config = dict(
    n_layer=11,
    d_model=192,
    n_head=6,
    n_kv_head=6,
    head_dim=32,
    d_mlp=448,
    vocab_size=862,
    activation='swiglu',
    norm='rmsnorm',
    norm_place='pre',
    norm_eps=1e-05,
    positions='rope',
    rope_base=10000.0,
    rope_fraction=0.75,
    qk_norm=False,
    attn_scale=0.177,
    bias='none',
    tie_embeddings=False,
    parallel_block=False,
    init='normal',
    init_std_qkv=0.0344,
    init_std_o=0.00734,
    init_std_up=0.0344,
    init_std_down=0.00481,
    optimizer='adamw',
    lr=0.00182,
    beta1=0.9,
    beta2=0.98,
    weight_decay=0.0,
    lr_head=0.00492,
    grad_clip=1.0,
    warmup_steps=204,
    schedule='wsd',
    decay_fraction=0.747,
    decay_shape='sqrt',
    final_lr_fraction=0.0,
    batch_tokens=16384,
    seq_len=256,
    doc_mask=True,
    z_loss=1e-05,
    train_tokens=156800000,
    steps=9571,
    dataset='wikipedia_en',
)
Each number is 128 + 24 x the weight over its row's rms, rounded and kept within 0 to 255. Layers, rows and columns count from 0. Numbers have three digits each. The size before them is the row's rms in percent of the matrix's.

# gate: layer 4 MLP gate, 448x192, rms 0.116, rows 437-447, columns 128-191
# up: layer 4 MLP up, 448x192, rms 0.108, rows 437-447, columns 128-191
# down: layer 4 MLP down (transposed), 448x192, rms 0.105, rows 437-447, columns 128-191
gate437 097:128148128089112132141114158124151113141141076101131174148135088140177093148133118122124176123139112139103119134119130115164125135108108183119123111175107158183187159153106136167103066128089159
up437 095:120081169117158147166117166127156147151136159133145138108100142100136145136102105178094141136176119131108121157121141109106115146132106142109171092145149143186145133075135135126100159140122170
down437 098:123112172148114117113153113116120096153163133109158150141130122130142122086119118117120150115170117098110099129134174121109143155181135101121087150145158111083104137058129097113144147153187133
gate438 095:133164106118166163159155102132162165111130131141105178143124120178138135131113167110102127117153108117104134077124114164151094129106152132129159085157089147114196119124125156086156099124118186
up438 096:155108123108095160110155110111099107086173142120203127139129081145131108125101098091169102089118092148142128135117111124117154119104106135128121150163136118091134150109160148131096124142153099
down438 094:117125120123153121114097129147115113112130150159082103126124123128139121096155128170087128178135189114136134092123173112142095140172155150161165091086113115167147134110132107114126161133159159
gate439 103:114172117109117099104116173142136120137156101084144102110147125142131129105138110120118140140105175155139124152093110162087184140100102096130110180140123098130170180116114188137072152117145138
up439 104:123122153094110146162128109080115164120130087119133086105120110137124085143110130138161108147123091145118098166180123148114142110118149131130119109121158131161132142097046118128151165121135133
down439 105:126165097126123116132128113142115144081122103147111131126166174106068119097130145168145129105114094121079129142123088128114126167100171136130152136093121154162127097125122101119135143131123144
gate440 102:099137107135145149115132170151163139124155087120107161139111132131195119111113113094128143091128100130158101149136111112111122150133162100148198084121151131130114146092123131128154149135099126
up440 098:137144135114086124109154131122119084110144136133131127143135124132142110160146162109122144120128117120084127133115109091091079139145121095143110151107126126151113078136136098170125145110149187
down440 099:126127148186079142131073148146122093106099157130106118109159126121125155144118158143168138111109147133136109133109181161105124109132150105144130147123122143125131097122147148132141161178132118
gate441 100:135108134149168103153103142115133083101123169101105142137143110143149111145142142152113115097111116105103130173091135145142085130119137093128150141089086124140123107156164098193125118158141106
up441 100:086134109152136112091098172147146151105132134103160131077123079128150076142109130181139125124116148094153099139116149127069152144097169166126074131094149148119139146162105138137085129168183111
down441 100:065106128152112123183153103127150114132127121111113125119137140116099101135192146135103155106101111119097116122087150150119074158141129141107148146110076129164123158166144093162134153099188114
gate442 096:150090125137136132114116121153158162154093157100127096142121127141132150124128115110165127074092089133173117112142142099141096105130115140118139124110155121137097115163135146151162141126151159
up442 103:150156174116150084114119141173141135162173130126096105119153140169141122125157145121130118069103118112121125123165099131109145142151125145095124082101148108127092161124109108128137125134154159
down442 102:138151124161158129168133062143146144099084133122106112146164142144118133110127149165149156108176160157118155103136152158139099150147109120128104138094106138136138115125143147140098182104077105
gate443 092:156160151091117125156142144118130120133147080152136136097111164123122090144128124135134147104103107121123114120129127113145098170109122093125123113120171141168124124124165087129119127128183128
up443 093:142145095132133138142102110120111092124155122099127164128126148147121098091133157137117153094145133159132117109120121142121123118129064098150130166158127107093130104088090121120142174102135179
down443 092:167108164117099102078118182127104137084101141114134129120051116068171144162114129124108134125108113130153128112139130125145088145087123122132104099111157149151119117118121111144175128106113127
gate444 096:148145144085134171117092123141116131125138153103087078127154076140179134119144074111153133118088142112115083145107095100103126090104162162125155179139090069098119139140101123155121106127097136
up444 098:140133127089144132095153127171092130107108155121147126112136129081148105144172157107156110111155122157153143146109096107085145126101128113152094145166170143132096127106114133151101138148176114
down444 099:160095113087097151128098136114093132126143116140134119132123097105055096117140112126155141103152157107117156133156105127118122137098133120135134143123092113126128090119077140105151171156138126
gate445 105:125088123117147107120105142106146122127135155077068125149107142143153123110102079135144130104174199099154123140138137118099120168137119107143144090114151140135145140125137118155125066149101155
up445 100:145125169203129151150145132125113106092122139112131136128146081116102150111124146146101175130093136123100116162110135117086119142156113138128154103087096155153138137127185115154123156138135103
down445 101:120137086137113122110165183131123129163091065114092080127077140141120087129114124094160152121112093116123132123091108094147116103118123146129130093117133163125120157123128116117152119126118135
gate446 090:114139136168151097099114105147136131148077109090147136123131185142098105102185156115148115161153122083117139098122156126129073060130129136111132150106111149145138179089130146119129087167153150
up446 098:136113134138098150150141106111132138142162111149113138097139124105098113137096105092144092111153130125142141135137126123174137134174135107142166131141124121110148141069124101134113178089114176
down446 098:104133135108176103125156160126121175092131121120116181146101104105126133128130114119152082115101112126161102104101114112109127154082132161111122125118121133155150147134114154106092121140149061
gate447 107:131141126134117129128136154165150101073120118117117142138067128109133114119170142086123137118124112142157109131094093163116069148105113112122163139168107117131135156105173130115127134168150148
up447 105:154140122112089140122135138124128122176121090129089171129136096120126136117129110127178145088140122089113110133116160108076148135149133104110103157149148130120127118152134109144131162149143132
down447 103:169167159105138104135102148072148164093096185138121151156116108119123173222125143153130117144170117127148183122090111171130112117073123123133109113114113097151170126190125143145156121085155132